Weights of a small GPT-style language model, trained from scratch on English Wikipedia.
Size: 16 layers, 4 heads of 64 (1 for keys and values), vocabulary 2107, 12.4M parameters.
Architecture: LayerNorm before each block, untied embeddings.
Training: a variant of Adam for these matrices, 326M tokens, 4981 steps.
Each number is 128 + 24 x the weight over its row's rms, rounded and kept within 0 to 255. Layers, rows and columns count from 0. Numbers have three digits each. The size before them is the row's rms in percent of the matrix's.

# layer 10 MLP down, 256x704, rms 0.0512, rows 0-213, columns 64-127
099:136152182098087149134118075126125101118119165133124154140107146163157144128085141101117092103070116131096114115100151143115140079098168159126161138115081079146094102166159119142116128096130169
096:129072164168113102131181122163123124127144140165124142106160120098068105156123116131152145162121124175123158103128143101129154096106109142134153124132113186170108139165115149077102126171123164
095:134154146143145145104127137126106104112132111177137143150151046180159154140100131115144088140110145120101133151117134133121152159149154138115112129175165130161106105161144106126123167167149087
104:078152104069095102127132121138145162143135132148117159112125139122093111163139143119105140107147122135119135152133168097094142100113150154126109124122111119103138163124106130139176120141128105
100:204135147128148147111110144132135127105163136132135139162120121117102158147139156114123150141147153165114126079150172122124133154090105165158123134091132114162124139154093103126129078122157125
103:149098166106112118111111146102113153118108150148150092113148137110092112132078191119170138115157174102168123143141120107139090099121125140113137146126129107138144142076134185124094144105124121
095:162115119119163093131119140126112116137105116120121156124142112136148146139073136089126120101100116145126091103133127110137117158103130097097083115158143128142151134137164106116135064133130113
101:123078128125115120105137162107126137114133110133090131161110141080117172126140119123107141155162132153165113119130134174147105152139108145111148109177111108138098133141111155133174151152165120
104:124102130102092135145133095125127134146128133151112140122122134115151125155142097119138103128142093119117082134107135137161157135120146160122134143109107139130126123112114136105130071070127142
098:139162126120173112133109143149125157082158148120145144135111103135159144095098114178115136133138136110105148150123105087117101121173121147132169111130092141167144115154129056117132147157160131
100:156136098157168159142133142104101133098123123169136117128145143180096165143115126086152146132107078109140127164114135127111155135152155118158123210127116144159146158150140173096112130113135124
098:133103139145120171140117114132109118134163102104119122101096138186117103150148116123089163121130131142153128135136131125124185140136099161111113113140122166129136084172138149107136118137152130
093:145126114129144152196135129145095142088167144107077119142092133138145135142144112121133123128119120139166121137080124050140144110119151096149155172118109097125151154144140109117150073119109153
101:124117146074113164148110139165078106147117137088115164158095149170129106128105159107099142099122149122154113113141052086120142150136135207144141126112087153131152132111071131112133167149139110
105:133140097115095187081131147144132119166121093126138129070125105134112094093151149164134120120136099143134146159087145190098140170145113138135147132140079121138140127117135124129134109106138079
093:130115158109157097157120110124087150097126114145114115156131110139165164101140121097141112133131111139142124127148096100177164118147104112139105148119121114133163113143196099117149112141117122
098:153082085109117107097141125125115079137159146132132135075095136119134145168179152180161145147146144119114129128163144139139135141153166120111121118129119147110119118121096111133143153120142136
100:115121103135106137101096153133151162174139127106113116134080177111142167111099126175123109159154106122120133144109136121105129129134101150100137123089100145142141114171154167169163112125117156
100:120121072104099125107124179132139136091124161067106154124160152114113109164119139112128069136135154131162092140096080178126147100152093175143085107108064085126157115155100127125118151168125129
098:117150129129137093168135155094140120082117121132123156131155128099122133097148136094185139081192093134158101162113127132126142123128133119119148090080196114155106126122088129139107163103146125
102:089143123128126128107124133099131146144106127104178129112138099130119139131142168161094134150154163101095112152145150193158100162150104113091151157128154126155182142155132123150158120080133125
100:128112144137154152119100136112135144180130122140148141108135117098172105152156109091175107174116126167158139159137125157141134139131121148117132148065143117134112122147100126123105126110122118
101:091138131127121150134119130108127134125101158138110081100123150147136143146143180130128103159167129097120169158141105114151159121117149113148098084135160156109159102104107106138157119105190155
095:118162156127144125131130159131130132141129102106098119180108091108135145117150131155103109137116142185117128148133125132163118169113152106145122102118103142113145143107137128099105098138161102
099:103118170099048112104097186168147099151082124135114164152124119156133136126081105141125130109141143107134124127142110110127052162106123117121138111120138115144098168154098158130151119115121127
094:117089148083147137109093103094161132111136148139084123138110133137113123153170160074136130122162087134144148114130151164161106112092135149109140135120133149153131147120115103082146137167079131
108:130116140129128068163140128118125139116132116120113125133125161111086147111163101139086113144137154127145118101142125146118102092122164086105106111121121098147120120080185117197111103106103106
094:146173144120133078140142144127153176129148131187148136069090117146107124115173148086145156115104171103126102138167117109144124168118118105099136097108155118107104119110094097129172103091138135
099:132168128124134152089109136122132106126116123157166126103143119136149124131133125190149149189148122092133077126123131090178097128138160100111144119122130144126146138101169072081134107116138153
097:126100159121110155131106126080087133115169156122106132143098107139115119146099171121167121127143117078169086131101066117154106155123115143112116117095131097107153185103123099124107103102129120
100:126164147102138141152156123084120158133098118125166111107188121143116113134158165171081136132141122133112103129097146121078152118114083122128130149099127132166108127122143149136136146115149109
095:158156107118174134116149137150119126116137093142134116078114135132169119165110112131116138137145092131129169121106170186114138105124082103111107122117144154098118044109088150121153101121121120
098:125109110141119098092179118123145162138142109108104143131136119165106138134144135143091100144165098124107114164116101170104150096132138125126124132109127152112139136104167154134160180155156142
088:080171104109143099103151145158137120119157104140117096110091181098138113114136119113137144096133119152127083143102110105123169110140125119117109122123161111129110147156097103132158134165150082
095:115074136119136162137111130102138129141115119153151122152168139147122084100141113104127106110094120154123125098114150145113124122102133124111122152122142119105107100132121143129138114127134132
101:107100135129149117140149115134139107150131155107100126073122117111132119135121126157143139096155121149114127101148119143106148118127129143188130143123130125125113116135123154170109119113143092
097:159091164108089108164113117113122133060096116121085172118150086127083135144139137150137121083104122148135087136156142141103103121146134127110147140154186133116148139124138207120113165115134110
103:147142124107114195121133131153134104124134124132166109128117117097102127132119112126121125092137147106127152117155169150112115110194149140117141101144176112123144117114149170163158120140089140
097:098147120119164134104143086108099148108118158089131108146122108118147156141139149144102120126181120167118103090133110178119172139128154127117137112103127148117147160164118156143134084126144126
105:155134108086110105122156137111138114095145098144134147154100071143120115107111158078136151137121179116105109165110140093179123115108147141146138102124138156051094147101178099161063114146133136
103:103124156145126121120154119127141092146130145110099106138107071186182146124136162113113134106173182123106172146141121118156070125131148110124105132137180141154171130124083090091169159150129137
095:148117091120134191148147121098149131132139149111155141126147106174069118145112119128097120116101155161111103123170114130099152135121182100121081156145140120140140130131118186101135192123108150
098:152112092131101131146089153106105154099141162119120170132120143113132121136119117134178085130159135137116142143092160122116113126132186121111135086176201091130160161166096136176104134162121121
140:125133120133095111098151136149137115124096117161118144090122096142137088126133133136145111141134160138128129176139106153154164098105144149112097133144097119099119165117111133105148131101156091
097:135120120161111156136141105103134128134080134147122139170129149115146161131155152129148166114103105132056110134152119128139134133129121122116155130108141129151135145089120106147148095121103126
097:101114131130124141156183098095137143158149155132133171120158119163100140120127095154168142132138155174156097111136136120151150107120113141140129168117115151210106162112103138159133120122179142
101:093083129102143115122097132104102134153155164117108112159124089155142132090145145088071123121157131149120161097129108114117153154167172084163091145114148147100105140150122124144125150084119134
097:155127117155141143106132133150171113145122146118127090126123148130080145137157087133144158090173139141143065123123106112121124145117136126141139126173099151126126099111136152137159152128133110
093:116096098130145126113137104137163093131123151109077139127169131064142105130117091138133117132135134123097104133133122166122115160151123136132148103118112110131174141117100109089073100181141109
100:137092107109136142143149115130099156114093137093132145112107089093193132111110136142127128137108099135159109140110171130147146140130103125131102088161132097130125138120109089109147090102189159
099:143113108108114184151149151108096153109140119137164124155113142133108124150174133132132099149126109151102152150117125100150161136150133114132139107144126147060151090135147123160130162103102134
094:118129136106145141166127127175159168140125108133096144154156143120146130165112131119169143145125162112143157127129131137101132140134158135084144161096123136107141115098093118060091122127151140
095:160192101141152143160096137158118153109123105142115118133133156115090175104116164156135148105089072120100138102056122107132091108088125106093128142159138123155149116136103125100099088139095136
095:152118142176173171104164131139137124182113101161139134140145110074155105159126157109158109138131138136122147114140095098106100129109105106154145154110132143069151144146080131104135133105126134
099:133154104165089161114132135133131117121119114140160160130183161114113149214108144140117125148122133114119122113143142105094144085149123097140096096113134150129130137118110134136162110113142128
097:130124149080074139134133161105118128113091186111121143125118172151110138107124131168124148107081122108102099128101109122151106127102120143102169140117161136127165078124174161133132116106103137
105:096139147134159094168103100144130154113118103064116143140190125139133124129091120129087109119163107106102123113153159124105166184134108125121120128126127142103110154150172136123110177141115108
093:123127146151126120138110124105120139156131155080152160157115114155131116102134127138133137146134144135130134122096130151141127166098121151113121168118143081123125130086119119127116141088119125
103:082101103132148140158070103153147150136130146128114114123108165132108093158124181171135131113130085119159152101175138135121105107161146109134121183144151130131168138102114138106115135140154135
099:133135161172100114127122111123114134134112151096169114135088098165136108118157119126115090134126082141115164105130144127167102134127107139131121122105103112118105149131109109172140147110144144
103:174132100163128155154106184139146169083127148098151078181153114078155103144125131149118128112120113143115122111149157114136092172138108133130068083102126139159139153128116148108090097095121108
095:093175155119122098148142133126151089138145104147093091136136101128140090148138123096156129106148128123102072130140098128097097139166158153127098130152088102142165095114105109105125103103181180
096:117145116081133114142121161122182123132131112119158123112120104172162147140163111149149187134102132082125099123091089122170140130133122112114129095146115150127118079141129117114116116152117118
096:102130101156128120125092140150122115167090114101116129154141103128123128155075148109167128121117099101129117124113142061119151163119142156131183111138108137121155147135135110120135126110117160
105:132163100135105130136119125099148123115112139105139124137139102117169126117110160131138142149110121123116119127159145110081140087108131139151142110095118114137132113137104118143120149154130167
099:117140152084106124150119131133130116200159142141148130111172147135123146103140143105132179102121141077121153126122135074184074131138084132176153146115136123117097113104136092148142106165138116
095:175110138141137139156106127105102086113153146143140148111133096124108100143154167130123147101094069124147150128098164128127150129156068131088133101151136103083124121112090129117170122157136155
102:096115119147152118089137084171095162122117140124141117183124166169112112071160145146139089145180120129161147151123144140111141122147184094144134119126092126138155113110112155120109150121129114
103:132145172110121162115150086159159127124146073150143155118126145145114127141168125110138111121148133145131149135135159126159121150089132124146137148099154125080145121127113106188139103102135128
115:140139128115149136134122116113122089205101125162100148129098105167144126088124112166088085109130147107123130122141124154145136128101165107148076149144096193096114116151087160101158112161138097
096:132152140120131103125147115149140150147115137154081171150116142115181123143160169091129133137127147128121109105111134111101150140114135135110131143181108118127105070132134132104145116116153162
097:155109097056129079127108135144160119149134142127112120177142127124146135137113114117135125128116096116158114077117129145120170121101177141103136098083186153161142109130097096126133126112164120
101:125114103102102104165122170130113113131132079140139113084098155138103147074130131172091133109112133126122090165113109105119121134129184115183115135154144090114116104141147155150102198100158149
136:158107173089120121130129104123111098155139129136176128155116139080148145129133119169113101138141102190125101098166129135149152148128149156127106099122165122148104136131129121166123155135106134
099:140120109130075119092096163134132151109083161100139185108102140120145142097159137145106151114123077126139151144117126147139105136089136142121138088139155123166104114141102123169100128119129106
101:126122151125142123147094124126109116121110096171138141120189134133154081088163125131125108091157138096183082118162097146091121126116162110165136147112151105087154127098142094142123098089139093
095:160149113138114134159123110124072148141127100153113092114146170067152118089171127135099109112156079104129146124171119133116162150146117162143140124112116181102116141084169157105130084152086111
104:126108186148120132114087120142169085157135163099091104137150134120093115172116120181119082113117138158126139081102125130149134121164144164109165121136102135129134117091117186123097117115157103
102:169117176129095154172164131138137144132087138083128129153115165132144130123119173123137138139110134156134077128113159123137138127169114107085117135162155118114110156095128107110139127163112097
094:118105136124111109158097112089134124161139093107071099151112123131096126089145177152127118164144157169127105174134117159147101092087122088084095089147141111109095164114177139117123141129123109
097:126160117113127121139100103149140124123138106117084139120135127164143137133123119077139124114138145158075143114099108142130090113092140166123161152102105099111098161130124111121096151094162075
100:119127158145125139139146177086083110146111107137153138120122111116082146080183079147114086118152085073141102170178125119128105124102093157085098099128099134136132121165142101173131090134119123
100:123094162121122152102118107137131150122100147151123174131170133116105135133131115139160158092153104156149103173110146114113141137150119124100137161161118105143153142130153114137094160129053124
095:098134128090106160133083141125135099123130154130104116136153102163122129172155149151089131128133126146154108124122106110121105155116142101124154128106121144116106116177152094159124124114107167
096:129130158126151127157089164136124135100140128134110111118134115129099173091111117136125152123092162117134111110138190164125142099118147155102127125143136135110134089102164135158083163135125110
097:131104122115124158145123095094152138116123079148105132088166095125119101105119156142118139132160124180132071175172146138089161158135117134127185130129122121175124131111151148115098121152156119
102:112127139131111152129110093150113131101159092170097089133155128105145160146125126151154139110109135135116157160088129111123137162092167128118154142131112158076065131112176142108150103151141118
100:116146120153126156102161117116159164117103140153136139107140119094118119108152100117152103124157085156114138084124108099175137084161130104119173132176139137134158126154154141131111099096128129
100:138117122146150133153106116159141137097142165119149095087114124111103142147128120162136095135108124156121144140139141128146127121115119083177149088144145137139161104163137123150088171125095126
096:160131131138141122130131177145144113091126140122141095141090150160145094168118131136148127121125153165135135147135157151122147112132081116155102117144179094163149118153112153139122094117128171
095:146131162145135116140085133150120143124085101105179100111098129091135127104126098156143098122104149098143159141101127140117096139139134102095150167117102126088142141151111162080128131110090104
101:139129123143165143137102089129112139136120131138139148123135130118126115095122145079127087145094163156103122095120129138121137140143161140144116095122103143133140097142140106121127114173125101
100:119126083129103112105125099122077111131144113133118152112159169148184144138134145154162086133091126101136097144116146135088136097144087126105127128146112134104148136167156141127121120133147141
159:154125133114150118113164119146172122137125122158153164120069112147138094142111097164127140167125126087157147152147115116141110135109138074105081107125132129116132121125135108148120130138118134
102:147078139172164165093187098116122165153129111149122114110123142132129118121127126123160133174107093116139113095151123126105160091110122129162164168147103148137117117088120106119099133132094146
097:127101152154195133083120153130159154128075090113151182124129120104125129112116112155108163143110101097092116127137149129141164106139139121112128081124114149137125115112118130110136152156126071
100:137109120117134124096105146141122143138132123125145134088116121109127100086122094158153088123113117161091098121132095135133137102091120132181154134142115127142127110097135113104160164139106102
103:129154124161105148148130101142166187161156130141134113188159129137116171170199084135113099137115126127076148105132165103104113134160131130116157122122155181130114146143161107080102140104154151
097:109144133139116098202156119157161114079127098134154129130095134135154098128058113145144115143102165125090141162093075130122096135139122168139171115085121115117126124106132120124101185140104145
100:127115108165145172148087124144126117121118143102095119103123148124128102146119132112108185111079132151126116143112154115117140124135099107152143142139113150145125088148142130097151101108100129
097:111155118168104123159105148137145115141106148131146116154123143098179129145136121114080087097112124116150104106107112110141115107143133113123139152104119133121126145128153116113128108045147150
105:113148161138109107113141104166079130159120094134159105139080124120144164108148106124109139158106147130141116121162144116141157144133147136122101138077171134124149111136152113123137119162114131
101:150121170144142127158126074142157152142147162128126073114123146128149128131116096156098093174149142146112122165124116145143192166148141138110134171093121150126097091072126126142102157142118131
103:106136149175159159139144118074160118089136129153119138130132118137105124135145177116108105123127127155136149100137137119165098166162109138139129112113128098127183108149166128107111116137154170
095:122089183109085093166127168132129130107122130112185141154147097097085149132147105168124124137134108155123113148137128155164113151128143138157151153172104118139147134122168129121103137076129125
099:067094127143100118113104120125131170149183134120128080113141122128126145174118111135122142104115107098155125112115116103175115162141119146118109121092082125114149136138125125143175110121151090
105:157125129101152100129156131161117142129161145141174150098176126115146181096140146122119140134096136152111151163119092162125108079113156108111114118110115169087084087119142129150142142150137151
104:112123161104136141090095098146118150103092118130090105088095142144115115154149108132165121162103148108115116113097112110109149116129092153120117140117106157074144102098146138145099155155166134
097:098127115083150094117096083093117118119165118174163108157142152133141157146118128142118069114115136174128122087120111114123098101088086113074165090103143086135101130126135127120106141125091140
101:142117119104098062175083136126142124122157110104133133175132111104128147128162142113123134120168113101131103135177117162114135120110095122124146123113147134149175160143105127128107082149114106
103:151096116142104094101114106125124087075176166159113135116133165122170119123145126112093102119136131096106127120103138097099131112121106161138124094106140097118116105110162115135113142145158106
102:134131122157125132125141126140124124137120147116108135088116137128136115105122122173098143086159142178148116119130070153114132104130144095140129141147096112141142132160116104139108111090114116
102:099132143129119120170124175121132110171099157086138148145103177111111067125101126123113116111124138080149106114147142158143072129141125140110144122131091168134141155126146184140099094143135088
102:129105140112136136123130114141123098118130154147078114133151138151109145133148115170154145087126129118104128117104135134140140124143129151131105173136082124160141115131132111117176119146151167
099:101157181147167126102101119083179108133098109120129095112152106120110150145106100110087109162126102106111106072128137125159142149132137133110129115131074091145117140124160092163118092069114137
099:150139101095122124129139119105092134143163141134116089152129152129153113105136144153100148126078136149157094085145114142122137087167156160119089150171083093107094133145151145133150103155152125
101:086141094151132115107174095149094108132181181110143133111128132136117106151115136110132149122090154163122107114111123121144122160114121095070133122117132171128141150116156168091143147150125136
100:127108121152116077110147081132096136161091143144169132150108102088104150105083093140113109169121135132184124120127113114131107139138094149109134132168099095120137122149117137110116126143129125
100:132118132151126081116117141124164170124115116105146143109151120104143155116110115137125123180087110127121131168138091198097100148141113120118157139111104148181113108109156089109121106142164167
100:117148114102125116173186105110181136120187126131143127148121140124112119142072120149113115125085123086130126101127142189116126160117185151095129165137125139123115149169111105112119120138112119
100:133074174118110114153114161101098113136123131155189130119135160146125134125139110143139118112136146102088152113137127115122123132120120126187103089161145098114171152147111113154106154128141116
100:143122100162128101129126155132132120150132099117155105137142127090117101125142093114129110125144098123100123153082098153118119100148133138185128109107128110144145114106121127111143129104141128
100:155118084107121156134125146114122137161100123066086109139153153136158161071142117086136147108095141148137113100130164162091153137131138094155151115153111147125144139112125105117128104132132126
107:100130098094096116158127145217134115133122141112125114136108134137136141117145150129099088127123154085124127104064177135154113167156166140106093117147133138115102112184156116152127114122135131
094:119141130161109125109098155134166083113145118132109107119140132116189112113122109122137129185136124095123132115133129101111117151176122111142109119124129102114162118101137101154124161108104095
101:161145117112098074154112098111075098116128137149145131132135126102136110135148105103145119141123127074163158120122160128125119120118115135100122154146128107114114146126121117153150168160119123
098:172098141146088080119113131135150129110076114140125087133120110100153140145101090159122126160070144119168136134123119108158144126117131184179139125113086149135112090083129130126132142091124138
097:150076082065141130116150158147130121146118102108166145128181132160122133151112115169105092092142125170185094134130108137139151100100133138131155108151136149146126133086132097147113140145123125
099:090093090142110103135146096097114144178149127108116147130140156131155177133115114142100140185141137114108094105164090117140155150175136096159117109107094144112129143118111094138121118136140155
102:140136142139112110147181144111131079120124106092114104139113096090107151137142107170146121132116149142106137118125105167143168145065134161113171102154144123140116165109100100107124146111140124
098:091113147126172147130128105118124142136133127093113095131140120160111147118137078105145170099165110115140121118161117097114129100134149093104126117122108208103137113125126148114156132118070126
102:153155118137123114116141110116191137141096151129108137103140156095131100175118148094097121139130133093111150080099138164105150145121087144125153149146145167103106094149129119102101147143082144
094:142158103142160162122114084139119118160101106137137123174122158140091138121099143139137106137130131130110117102182124099150129159140136130135063113147150116131111107170131138161097059107094112
101:159119155106141099152120144138136079135125127129122161129119116128128101142156088133111090162140126128143155149099129137130155139123103124068108142118147170095097124131123105140144127119106105
099:162128137130096103128113114097158130075111124162156123087180114133095115135151141108105131128144150120092137152138117126118137136126102146157147095109129137156114152101109160141129137168096143
102:114122115119133146159132105102118127141095081116136148132123165192118145109155140078104118117118122127136146143128074110099088138114152084167103176129102141131139181166119138104103096089128142
096:130121062128160118149143133129119122135109139126118114108142129129131107154114102092163141105138095127112115122132148112162149142140178117185123128094150097154109101134176085156139085144151146
098:110143106114120134104139097122139140087142092121129150169164128065140173069139114094094156177107145100104125094075142121111108138152111131145120099118142097093138128143138148106153140110131117
103:123102139139123139093117150140132163153118094101142083111152083152135103131091128125095079126160118112158133134120139117145133101159138132148093116132144133139125154128115115171142078154123170
096:102121142154112123092161137143093140143170124105119080113113092119130122117091075150116135142127108165142197149108106130103143134127085126141130118088138107108161146119148132134119139185055123
099:113144106160163139123104112098119135145142138131110137137146117166102139111108141075191150111154077129153147095145140146106117154135129097093114150146206067141128143105142144113086137143165140
097:141145121129119127119137079125106148111110129128122106143081148085169173137099150140125139081122106125113124109090141146054095108127191126140132108168119132201130127105150107142158135112136139
099:113126111142159138135142142124083107135110117094145164163142117114100140138176149113109132108126082129107131127121134154112136147128150112130156175169117132108132091093111100138135141150122148
102:090094132097094125128114177124129169104138148090138120146158147170151164153104152152165164115141171132141107111119107182170139135105135116113151155135116156132156162142087116136125092140126129
101:099129118155106109144143144145130108117129095129145139100115098125169122089154121114086130124104110084134104148122127110143138113130145121150167060137155083111141161129129100140132127096132136
101:142147132131155136179152119094153147139086163115155133113111098107131108146132098148130165129135227154144125099137133110139093121129107124151130189122142159146122121119131188115138181135137143
104:138137130094132154146120093114091133131125102135182108136098127149147111144111153139131096119177156115120179148108161135099111141073120055126090123155150151122098162098080096154133143164107087
102:132169125126138106178102156124131181098161118141111113143119162142149126122142169104164118141117184124117080118099146162119098105092141153140138162109133153142143142136134117097125126171096146
101:129124183143137157096083107123130096114139165185100165093116130130118140134136176121123101076164130156078138143128149140106133108129102109124110132104131114148121134106084091154150148111138136
094:138120110158128132129114142142128153122137144109163132148163114133112147132114134127138153057078160088121172163154115109127074104091096153138133072121146148109097143137098129103124152171143167
100:108149124107177177078083150165130067090134144132116150117087078172087122102139090147186153178121138168116169161157177151121123095133114155143161138098152145141175133119158151107122140150137105
107:127135117140114174144122157151084085168153106131130140135128111164129124132076093139107148138140128136126067120147147152129161109140105167108093141055120129129138132117116115100106164117098113
100:133107172178081110102105129122108114145151159136108127136142173142108101155110106145127130152130136118161167161105135086141136139134201129094140142149131116160172111097133128142132149096140082
105:097127113073093183112105163114133157096129143146144078135135101117112148121175165145137134145119141125142138136083136135089158106119146128153150137101120115139128093114177135156142130156103185
093:093167122138147135106168119147100129119119104158108117142115143176095129107120136113163109163123084121135101111058121125136120113165155121172132146140118138097111099080144126135119123142074147
096:162140140147151088171089151149131099130152106140134100120128152150114163141131095156132113147129145096109146101126127104106133103093096147105106134143108076145114111116139121099122139155140095
101:141180154150139139131166145092094116134110102124128085125138136151084159109128131157104105161134105149089137095110138132117153080115096149161128176172098121128099132115119127113119150166148123
092:166152140140127123161150142095143158105162141113163118111142118161170141135093166158080116163120118143113144128151119108124100146132101130144102093119127116175114147085132139142102101151141134
097:097108132122138186130135134134104134102160097113162151119119149120100116134130068137132157110146129133132115102070102131128130154140142080079104138153159112138155134199129087163121120125121085
103:157086114143164104136165105109131121135137113108110146123101134129128146090102096111136177145184131191120099125121136104145128147137095081126143145116163138121120094165147161102124118147111118
102:122106119145131145109140146161119104104154138102144145144157118128129072153128107127122137129134117122122138152136103083114076130094136138115134133133148112122132093141120135144165105124145116
092:109155126129149124113149126157145102112139105123153135168133099131124158111118102091133125156140125092157090092124106151132077127131125144116116122155161160120133148122150144096145147135150152
099:121166110094072093098129113122124152089146167129111113099101155125152119104116108110091163146091138115093142115177146127118125090130116128134100132074123138142141158155120160121120143122120112
108:104128168117132158091117071097098117166124163119148186102140155108167104147135134100152142157104089151125135140158135083133088103107120127090123111165086129123070143172149104096151128153097126
096:129130117111137124114135076162113138126125177123094098132162160129124099167157151081147117177147130126100138091176108124123111083103162137106185108152131134143133126130120127117128135129137111
102:121107092137132158142110122131158098134115152087118103161175168119108095121085133095121086167138163082077112133134112144099110133161116127120117130109119117143149149130109130125129131142097053
101:103160170153170130134137138135078099138112101069142117150124131129105147112127150111132178084104161122162137130121110155144154144130116118138155121146149143107111139118111121130139106158142111
099:126143125105131098111121137130117108148198133110127156149149131093146134106103097080122177165138109126127130109137117151081118133105134158102106116130098134139130106142105129158132128116122073
099:107127120148117108124085170157105082102108123110093170117141134117139132097137127110153121113145081114156104120105141130118123123209089142130147148136161113064165138106151124137144129117147127
101:161094157165155119150134139144148154102138140129125141122132116119130123172130136115147133089100094106093128122165157105120113119118116091139127148110125136114105136131123166148107161150145129
098:094107113128115165110153114124133133136117098140120147147073155127136098081098093116135146102089137132157096101125076112098127158104123113137117146117105097127104154105152145106086118131137117
100:097104118109079116096112113162134096105096105092168121123136118121119102109126131113124148162113080162148151124135080119139075161106123145125116125159119145103132100105157160125130166173064173
102:125100146099170164123096159127133074143148087127107112150145108125130150111142135115105105094119107139152133100101119121103131139145125157171108136147137138147098134113105150105138116147091138
098:166141147158133109134124096119116133139134139125118147134137102123142117123125141127115115116092114117108119148086142096095100129133108152160127149098132092155067130104127130142159130075133154
101:111063146104129116127168108091113086132139171095139142093146099097131158102135109122154111137144066100135153149119119102140104139171103146132112113138163104161100151141094144149180157092124152
100:114141145094163159089145121080106114155100126159084147143124158131068132130143139130138149152129125124142125164142114085142120141119154138132119162137137091093144150094132179136129131135136121
100:131155161130146101125124064111132142059144129125148095134089114109140170096110101118115175169117138130110125119106173146141118150133123112125112134113104120167112086094089150150121148130113109
101:082148111141152105168160176089112185139115119093129168113107126084058133129146124137108149133129135125116142144160136108099167135070114110108121137156135108164111104137137127137174126137077145
095:116155097110178093133122102118061145092093105125120082113151122116131119124139131143109159135152137117095147112144131116120097109093108118134131157121103093152056123142131136120153142158139120
099:112190138090142123112177129141119131169125105172135150131132149148080162102133134201131134111153128175160121097158177149143145154119080065132116177129105151144154141103112135146134114094105133
100:114148103122124085158119165155169069113161121108124111183146131132157144123127126151068096142121166143114145109158107063175117102131152098133121159120097108102148141114135133122147159164141088
100:162164100112146111141186153102161141139167107136143141114104121093159115149142079119132118123120140156164122131098120075133144145137142113161136144092119113106104102129112097160117127137128178
099:105159144160127121162139178117110152098161122122124143159080113121107084115115107154139163138101119124130152117110104105161144075105133132154132107141112124095139125120088125148143134122146138
096:096129119145102142107140128101186141133123134132164162129133122134143150111098157122110182112135106095150124103122098119134109131161169132125134131114133148132129172124171099165136134104133143
101:104123185104128132132137117128117135149116097118120118110070116139116150110172097091085109110125145134099143115115117126125132122118160131122148100065139120107125063113137144106131144123102090
096:122159093158130096122110169137101137132074146133150096132132109111116174106129171126097125124115155091157126120157121150157136099167120125174168119128124120149100123158113103142136179113158166
098:079107168155126150138136183115106081130143095123127126088096120143098117122091105119136142151122129120106113122127162136167122166159143081191122119134119084144121148116159160110119141113152145
105:124183127137162148088136131138098105106134113160144153121089122152140053133107182116140118148146128138152148132116142123111089093123119129098146119107130118175152153145152117125135103138134125
096:172143153111094122136123155082117136131151132082116111170147137115112145128074080106116101125116141116140128211109135141066131137117123137134132096137159137114152099109117140167157085155082130
100:123113102134168105125144082117081162173111177158108148162138118134143121125114099058106170133140108141166095133117112131100129140169091075133167125136132126120155105144157160139090166114091103
097:126154136125140195134127139163128151126135131137126098170147097150135098168123166088122116133149126106138124140119119129162175156155145177111156109132123117117095134115132153135152150107143139
096:162094066095121133124117142149088143142118151134141122125106133130112113130137145114130177070135133065103133143104118121069114152094127108124116132156181101141122117166115123118115120138151126
094:085127177124135141195154105123121104142150089149119176131119146114113095170076134122162132159157140112148164134140109151116127163118121071184112096088094115146165132116095170134117118096090097
104:113133140124121109152138156112134186093110120126154057127159163096104083127154156136088153117085101128162129122172151111140098109106107094147103153139125149122094102095124129107140134198122154
099:144134072113140146096075093170120156084123161131164094148132158103139123204124157123190094110100150154129114139129182160098098138138111136137124128100131135150137175116124122146111098141147095
101:118141127144127168084112093089174175123095099130135094108121119092156113104141170137176164128092126138162106096077122132156173063166134115146125140123094085103137130128093104130151154112175114
096:157116107121150137119125124170182111112136143162115113107090174116173165139131159128127123100143126128152130127132122109159150164085146132135116137139112172106130139110137130105146099103154165
093:138126132107102115110122182118142142149117156165096153133151129098128090155143087120084107099120172137109156126104098115129123118098120115118108098106134151109135142147165108108093108136171118
104:093089119116084187142091170154126062118108115121166102116126111094132122151143161168151169114130130081124165160125097123108105132169139101136140094137132104106177122165155116124132135164115106
097:144094168121095101099123092127110142114126123123145123138106094133112137162125103122134120131152140159143089115125130134156170084127086160154147104126129124086095100129104174117123072129104182
096:154100099121094157150094130144111131124116101099136080098119117101174111089114141141163165133145105155112136151097141110077147116142120135135139114096126086122132140108102131079139104143121135
094:108104152129118107156117108158117122153106126105109146132130130138102104110135098147152102123150088108112130119106134140155123147144144113117164137163165107099129122139146118098134119125136133
102:096122128107121107101145094163114128131167128142084139109158148109123140104132140113109172151147126105127134186133146139096123168129102136155112147131162129117117177157113102132153127137085117
103:152153132149142147124142141154134130129129098125131151116143083137164127124151106171114141133126153098111106112140123146175132140156142143140122127139123110079134132134173161119105137133116182
099:156110136135139148111164174128135147129134151118078091159132109130135137108112176150140193122138099153068139124128144179112160147156108157107129121132143096141109114184122125172131125117097152
102:152094075150156143113109133150107095102141138140148125144089172076142056066149135137141077109142157170177129136157105102140083140122128102089109118127112149116187118105114107129100114133105127
099:142097124126160078135154105122163140142162137146140112141110131150128103128112126114142105138193136118130120110157117134108148117088164115115118146116186109172128123089111116149124113091153105
095:142146099116104085129132125128100098122159136114113132099060114152115144115135178117121143096154145103117172135161111142119126119127105121146169133136177159156121152145100148143160168146094135
101:171118133143127148102156145132153124122115110095116142088169161136170099156126140073182149172146110160154134149149126122178137096128171149155127126128141122138122146143123148136116152111163152
099:093155164117117129119110130100150085164131133143117137151100119135118160114129143132134144097208112179150123146136114130114157069145172130159115131150134114179165113128130111163096149165139101
099:156131092137078116128122136178090128136110152116101079148144085122132155169183094120104147109092130088148085144152134139178124091137183096105136123096118104159123154118159128176105107112117133
094:108135106136109136127120140121132111087121188102137148156108127134122141109180121122131118130128161115112113125169123160120139163088122136110104137194134118140129149140147168168123131104104209
101:117148098174161144076106146152164134114106147095065143184156176149133148171129103133122136127093119075096120117139080103151158144135143084144084128114145122149147118121141129102146086143090137
108:141137138162126119139092145105099165118127128136092118092126155133123129136078104139138144136142197155079128173132133135144124164116093117098133104098117151110119120114119078195132130104103175